config = dict(
    head_dim=64,
    norm='layernorm',
    attn_scale=0.171,
    tie_embeddings=True,
    parallel_block=False,
    warmup_steps=0,
    decay_fraction=0.612,
    doc_mask=True,
)
Each number is 500 + 40 x the weight over its row's rms, rounded and kept within 0 to 999. Layers, rows and columns count from 0. Numbers have three digits each. The size before them is the row's rms in percent of the matrix's.

# layer 9 attention key, 256x256, rms 0.0583, rows 52-63, columns 0-127
119:443490457555505575496451523502513442550448484513540476533557483532432488551488501468519456503529478503523568454505501487449485522501459531556502519551499463478517550546520420484426484563527534501499534427452502494514494571529494478539374442517462499581485522483394461440490645499455498533527545453489578526431508486482500480424525519488512483498465508522499542430407489461549397504602
111:485521543517504406509451518548445554503445441437514498450485499539522465520481494504535583507471449503457520470519494573451533452476551563521482493492539544524477477457481563442522477515507454508505456474531408516532582434485522607457535526495496478462568480508541521559524556545530450499517529496501468526519500509546530437462515528561578500509507513463525545537493577502464485572484
095:527490505484501574554588450504518484496513494471610540462617429545497470451404501515433463541469485449533569487516547463520463528500520560547509502535470524459415483594504466471485515461462457446529507437471482484482589473551506567471425499464429567521425485441454520487515528538484419544521490459489495539537520517463503552497494494543477479501497535538492539458490487392456445536490
125:570445487463445452472500500545556577479476528532533476671505513456532484471444462513507564502535431510475544604506515479518577524403466477531395501437505527566520469547514484531583455443506490446567484521505503459492511494544513509467567503455515519532454450485508491545478426502477427518448454552539486498491496428449513483480489506485476519508420447570500503533523529490415472524514
103:473467496487420481472477499600473506535469471505435468561520446456505502534536520443489475464452477544482473499465495437524495476421544513570453526456507505549443512521486577510537559460518458566461558481479590574429463575396482510493524499531514501600478515453538471583543479454443503544479453563489509525480536525426512528512515496529459494528514475552559533548509506498559444484543
107:556517445465533486513472480523469617461574573571492462457465521503501497485512484573432560509481555435434501561459485527526477517551490516538498403506507565499503499463485518482457493556509499476489512476515617517509495535451402502550529545503577439463527419434515455513544511499497498455527502464528472535462471507403474473534491493507541477490505563521471467503475558532528532521480
104:523522506541586505500474527473535508488501466488435514448474475502497529527479582535481542495453491479519545519542526513468454486521548555461466454500501578495480546446479525486537499563574443464472448507517501502439405512429438488520477438492561489529499527408581485516458551535527484549534501448457499478428493522527429478458493503480501548500502545456553467504530560543529505556510
110:472516488505525548540519491473464482496517496534457501507497560577487416475484517483478526482512490466490503464478513515492498507511467540490579513478547457412536445483482485518416523463424499476539564475511567465440534500464391490506494395558494516509489516530517527408528529471447554502514523468506487513536492494582447498486476546512453516468545512473456538412534504341527490563439
117:557544541472517407446475505521529573500498488504533519467454452525517492499491487557457550444431508417459474520534479541574585483533501452521478544441538548520523414607502448528489468534487542453515517497556536557555495515558486451517561557516487521467488465562493454531519359503517399540464470464505428474541499532538463548571485504523496534528496437467505503539495498489443511578485
099:531496474495489506487489499527477476516535522493445382535471480512500529488496520455523392449518521461521555525537466527489513417509541490454525523483586494510469507460493500539498485491500463528490502484474495477546493472581463522476618498430470514483502441503462515463397469579527479472524547480510547577415436524554548533521538524463480468492486526477499545446510419507489417547515
100:465516528481532427483493537421566562472453507519421489459485516512475552489457481524532530479496525518476487471463505564501442525559493495427502467461481623459507514537442526501461469569444534486535517490475515581473396451548589509553473441540471447486519543502463513495439444556538575490456492577478495534465481486573499530448484445504502511494531508554503494556531502556574532545455
096:542572401523530556454460598471540433516532447464495515474526495482479456524503479523551498474502523499479501497482486560398473485471580501413509537519451476464470527540470428562473544516570584531525504447501478435454486469534456464511407476506496456499526488483539541511533531519413535473481566498490536524508503509486565575537541460509458503451456476443539583463464482472503468479462
# layer 9 attention query, 256x256, rms 0.0636, rows 53-63, columns 0-127
099:464556463512489481498559477399523498515448508557475583466562477520515470525428504431452524483529491499454517517460508505545469477524564484524508494461518526564455452463590530480484519532514447567473470546524486534582455496459484532537525509482487545390543441509503548462532551466493507578503531520462484551594498523465510486504501544513457547465506514529531485534495536515469486478512
098:475476486445492460527495467554539542529497468517508581506571457538465470532484485502500525516532454485521475549431552592522456526438573499528409447467443539478586455555466467536471457488543481497465543461525545465458523502465476505486556548466561563521432483459533467451503500530498448459493405487475466492433509545529533504459546541496512543448497584480488506500489598492425584530446
117:542450521451473484458522486534546534527506516502449442563432538535533589465462550436461516475480529511481496549503565530536536544416505518488505514479531451563527496459578512514525496492480497447492489481463490485492502548555517474534533439464518451552500541552472482548442490519496552503488435574510506472425463457496450466460524515377578483487536492523484534532526484444482523497509
105:537581496565430504492491559553525510517532480464566454478491543510497496491532468495471422535550521516455580551494467484506517516451516558489555547442441545458531528471540544469467565486560492540497456548507491477448530503502422544462522492486472550461483502458475507505524481452564454520462496476475553505511519482508448499451551572486506533435533476479464475465413389507587498521509
106:594516539513521476496499562495518487477484532508468500503521527582509514498518483548516561544569497529561494568480483547455454468527536519471551490424546548447538565555445443508481475488472501484569513501486555480462466490499486558545467478485500488442486434453496496515592502449496449405531517510540454570462478485484508475439565528507540464480494517537522460489457535495552503512492
098:452516489503572449467417561425431505557488510503520519428509467478471470530472539512519508493435505482476517509544455432498549483500528497551493466579509594542499515523483489441507487515585577493510443419524458462419512556495430464560440467533498528475602487451435559470507503453504466434502449501485487481439487505510506490461476513506560505503506479571493465510452549606514537548489
105:489503523504501505583485573519506478566523479542496470510418498519523482524593540494462516526540576566430508472475521523527487467492453560517472487469551592491500524466458506497494487561463463484515614491461536479412544470473454501471482552523497498477522431528522515513519464514452490514486517497505543534576560519511485498475499469518507536510475538590536507522430498474454564572392
094:544454469465589538512454558556461436429524475512478530568481520473434540522481485540439480526499538508472494476434523524556488478490502486487483597489518533445514440487449433567488561481553571479564473541496547455532489473556402549476483531471498528433461462570546528486482470475524554508511492475585486499490561509561399491523487493477511564494520481544519471462508535520471512505438
098:507466464454549479479496560529466564548485516409551470509427526471457560468513508497554492512486471524508492508549434548512490528519506486541488530546515444485444483493478556465549451474442518515402494516406533467518572522524452574513492519449562549494485520567545451573508513488496561519481498505461537510457451490521498551452530569478495471480516507496451510451510465566473492565476
111:493504490492466447463477601477458528428519545513469510459475489469562540507451503449510503448494477509413529473472501548514452525496540528477534455537468541536401452590444459495504488483478579442523478478500496493439530498494484452532421469492515464551526510500469509439480508543575542527461511599493547496498469558547525493525482511474518535565482484567479557520517467524507493473456
098:487553467541518511496485555540419466495517454489526497555512514446524427484439458541507505508529467485546488463558473500474433458578476458516477479544496506523466544510542483489434529508507510537460570539520477413539503530494477535521466458533497480548471563521500501487536476473437499485426469567531520542503531510528519515498573459539493483513525486615415493508498548502526548503511
# layer 9 attention value, 256x256, rms 0.0596, rows 0-13, columns 0-127
096:461578510494515522489594549516517480441403548500487509502437460515585557512526474493484541448458527604512547463443512507557479484512523531420508455466429454522517523482445538491489558468530517476448531512528512486515561523532563500485527417464469489534488509468519451520517533479499573525489447427578536515494470511492541482485534536452425525447476497466495528425546443552495518534485
094:496486611478505434503547535503526509493493584514522546475503503502471451455522529533520531509467529445522549509559491506440580487566548513548486530506538528482506529541547502507538516442511522489543515536556447411478512532449527500499490530419528466546506478519471487411520533561462510434544581519566449495521536476488526474494522393487391523504478514442493543430461425429541487533477
089:503479490500532550467505488461517438481465466566543498507426519506518534479448475521534518494508558519516491432437534497528479488478481576536525469488534529557521426494475492513510479506512478492500481423454525521519529527491507498402494588556485492545515522455472406492605485454498496548574472509513472440538489454440496518542451491372477506482510500482519461502466417454483478453509
098:480610539451521453555471451461546471503481476521535504541469424456473390518509485537498541518514541510448507515546482517520431463480453483481579426547523507464521556500521470478602613404535528541526479585475522588488449496474485477559519505510463477505478466500480524500544558460458494472465486498563492518491493471531482453545499520520440517478559548459425508444477523437484491470509
098:594476479469451529494627479511506435505513453560446530505543500491560513546437470529516499440531493484489558444471513445442551527491567510461511493505479527471537442505521563559586480520501476507485506523462488485517530506505439491487491537498512527410506393497434390500496464508519450500442518508470465508528479482494402559539454461538537464473495548506518527561502476509484477546490
094:555511490459464495470471495521434502502491473486550516528550453451453506544373480531503469605584444450474507477454496477479532467562514439476493434508439434554446519539525465474517515481459462490480443540503517475529492498521478515508486510492530573468546517516568504492408510404455492476493408527460487549512456495472511504578491516514505504470583468479493584544527554434510526536445
100:471549588484495455485462499467467545507519483490436566564522525435480497469497521432487534427488477523482483514490485512464468481496494491520600575477513494507518521484490532396474523493493545421495421489518461455478476485532520525573524509497487484561517487461448472526541524506538409501540407458472533432519465523494432531515498555521435571565507559501521565511508449502494535560489
089:496489470552482625532413483541519498529424490494470550506475500526476544437494519553539520426514479517515518482502470497533518535423449506540522500455520500517444501515498513491503466552497524572486550501452498495523467486468423561485506544524615406450492462544430493430490510503462531477547558459490474564486457444533569476455459465493500505482513531518522478439547427544569469538448
093:499479530559540495507573563493547446501533496446582461519528542499584528544483445373491577481519550512486466536538493569481537548560530523466457547479503529507463536443494503572480528461540536493515546512578469552570468584512449465564478494511427505486450505458489498510424519492521466517527530574460503481482464451546451519469550523534452470530530516516510413536442479443552490519447
098:500549455480516522522511468465530499519546528529510516518480479548475491564505504523463503578477503529520490539459470452531482517566504483492532533461534493501516475550444575482470530473527499454470584449428493521547546519490520483503476478481422464524527577517508522527510505480441470573446435553509457554564601490520514459514504481495491563514459455480503476508573456607544462489534
097:458583441469423457429431574485491548492483462457550451501507359489427567485510473514532568570497457446462495522512474567473473515492464500507542499443480500525436515536491491462555464510514461632525516510459450462507548491511533486538501513499498489514497528513501523464449581551554493473462477545468548441486458474475522532520530558491538576477503502567463506538556502528502482537465
088:434489554540510445574498509485506503497447506513472465512494498577508514461570476498459509489479537492497473520449478464438464502538537506484545499502632406556470481540501520444505520548495435487474451499558546532411438521467495410472477439562534481534477474443599535552522554516555464481470500483569473496523569469422526602478489542535495526507450511496588465416505469434494524516500
089:518477506549514418389458494463554445443484546518521480554497544445473466498536505448465472521546501474514486404518480506476525501469476465469481491497484516483486523455410547537505463546530523472451539492438526549543500481470470457467492538486540504489553487462513459453497526467445470519472526468499517451529486478563522535502539545427527558448526543405470494509489434451517472550510
093:507530485507564458609569529472548545481493487516516527482577541440463530479545439556530507471420477469488468526429516411525493438517541523479493576538473544523519493533532522498526511502476529519476515519555521471512471505439482474522477512439547415506485452489467483493441484488495470546580469515511525475482472498540452504456491451541548577544431487522553542459444529461532541425465
# layer 9 attention output (transposed), 256x256, rms 0.0969, rows 0-13, columns 0-127
094:537454512515482453482438465481469505541547442484485491539588550490416425522498435537533444532471507461497507530504560501476523496480487472545493573562502551442506506491528510512493437478559494492508438502461486515491481438492440505513460533524476521456522516487449516468486570581504384417502536557409456505475516500539488464503427471535527531496450501532509508481555573499452477445473
090:520573504508477467498559476502500490524500440480498470579536474501544560477524513472497511470500489540456561506488498549503469448456479506460545454569476504501538516509520513457489473543452487519470509516442545520469519540492512475445524484501491514516486520453537539533504487451550472530477429473443589547500517474478434544532492583481572533512503525563476572562610535500491445489534
082:449495479532452473548491522475465510496458566459406517477521535486472458542524498528487484490553444506488528609556502470513554486536497467515519516503511499504429493518518513455460569490519556484435532535512510520464497504521467453494525436477534571547501471546487545531390471495500476499437501533496493514511488470574539513477558483569595490470521448543548513604454608501534491520517
094:591489544505450502479482533537471460522478488547482532455576486508526561534468541486463518491474493481483519472468531523492512464495537507539531619518492541470526422550510534522448408559480487433517558498474530472433524488615484505484526490476476459493479492510489506463474447480509476476473508488463511594463524533516414457469520467471529424518451482489586469520548472479505591523448
096:456472562564554454556427506476459511429468518454544542455487539514480521461532476434459466491439520457490456525531532569515456510466432530497482544467520473611452515473457506441480490560501565500576569487554544538453538529423496508497537464542533480543496569507452517414509537489451559546494497535540504542504521555535536508512491474489488472531531435489513466467586488517494468457540
096:444461546499540513534522582485564438550582526508493499478425469578507494502570460493495520438476555524482492543468483500532476516468529590477453505490530586501524510429498470536458436506535507516440502443484506443433465553487518513523501474446456486581472484562488513471523530563536539549505487497483505472441558552496465555525490520481484484559419484542557421474450415581478440515534
097:564440408569504504544571481483471401506410473567536482503531496518528477522431473560506480564442547456490498489523465457560552547509508491483455436560489500436420455464527485515475532474545474503488492548450550515486541513506501480481478500467523497411417492495555552540507546516479581489443554538510484538545522505513542491473501472465529507485545508445453494469470589502470492436486
085:471504518419542458498532488437498531514599553471563522480421497529510447511465473486479523571516481539487494481524509497517492423504530458543471533482540545491496467495468492529526529405526448414494456459495578564496544533521459508474474455493434598472461531461538471555489454549495488474486474533574526457536577490433425513557509579474556536469490516423506501522511520455448525463638
089:521489436461480456509487413473459561475479480494468514503535532473512532384572557557503424539500455467484506507563506453523498474469473481484576488525442430516559463553510541470535515497463518496499487571478546456480537488475494444496520534440508432489508492512477492528530418448435551442456514459509448521567509547551596537540468481479490546542466478487501487461548529542533459498504
094:457353501454532471468491568531425518462439481485462465495549486494505514460493434477510526461450475457528510476514524471420456490435566569522510481520508558456486507482544381546539508528481507572490446502501490479488520483520484568496519472460573591519437443486499455421482540491508514466583512461482513419503443460436579544431518509473537491531540534502507487531490518457481469448560
094:533436588509545546509565412548462475452509480541480529495481540511567453565438553505453445477504514552504530510428451449509472532548490490462445467560547507468530460563506489470488530497504500465486431502527547490530444524434449522541463541487550517558470500521510503562532488496482480528502540486548421434533539504430487442539487533527456502523474540397474442465456503502449536503513
084:541535494505463560442531507516506505500541512495519546491517496505518520514451553430542465438459510559494491510486504554524531533548431478476409463504425535452528475479494491557483488443534551498561496523422473498551517405536545520527495525501456517466484485550440477528458482468448519482526579566421566526492471559556488455511534459449552485518539536528437513565494496488487479479506
091:490483512425473541581546472440483537447496486437490443406481510555513567503495520544527513434455549600463531621517510482474470544533477511473462496530495495462502536583636512508494555470438507514532452487550519457445469555507584482499475517516496491537484527543550487542487513540531462462539436515507509546428524465436458495539509507512462442539443442565507479536511502543505522470516
086:479484526464493550391468488486417512442505510502507458509467460523486473514482515493456489524487524492539508514572490577455507450445585500490484404528519468491499502489505511503541468578507524492570550437494526545512545463506582507491570457547503498458513434541494484450498568508521534461407498497452476534424474494499535584576448484504451509422557513449470474489555414564512452472484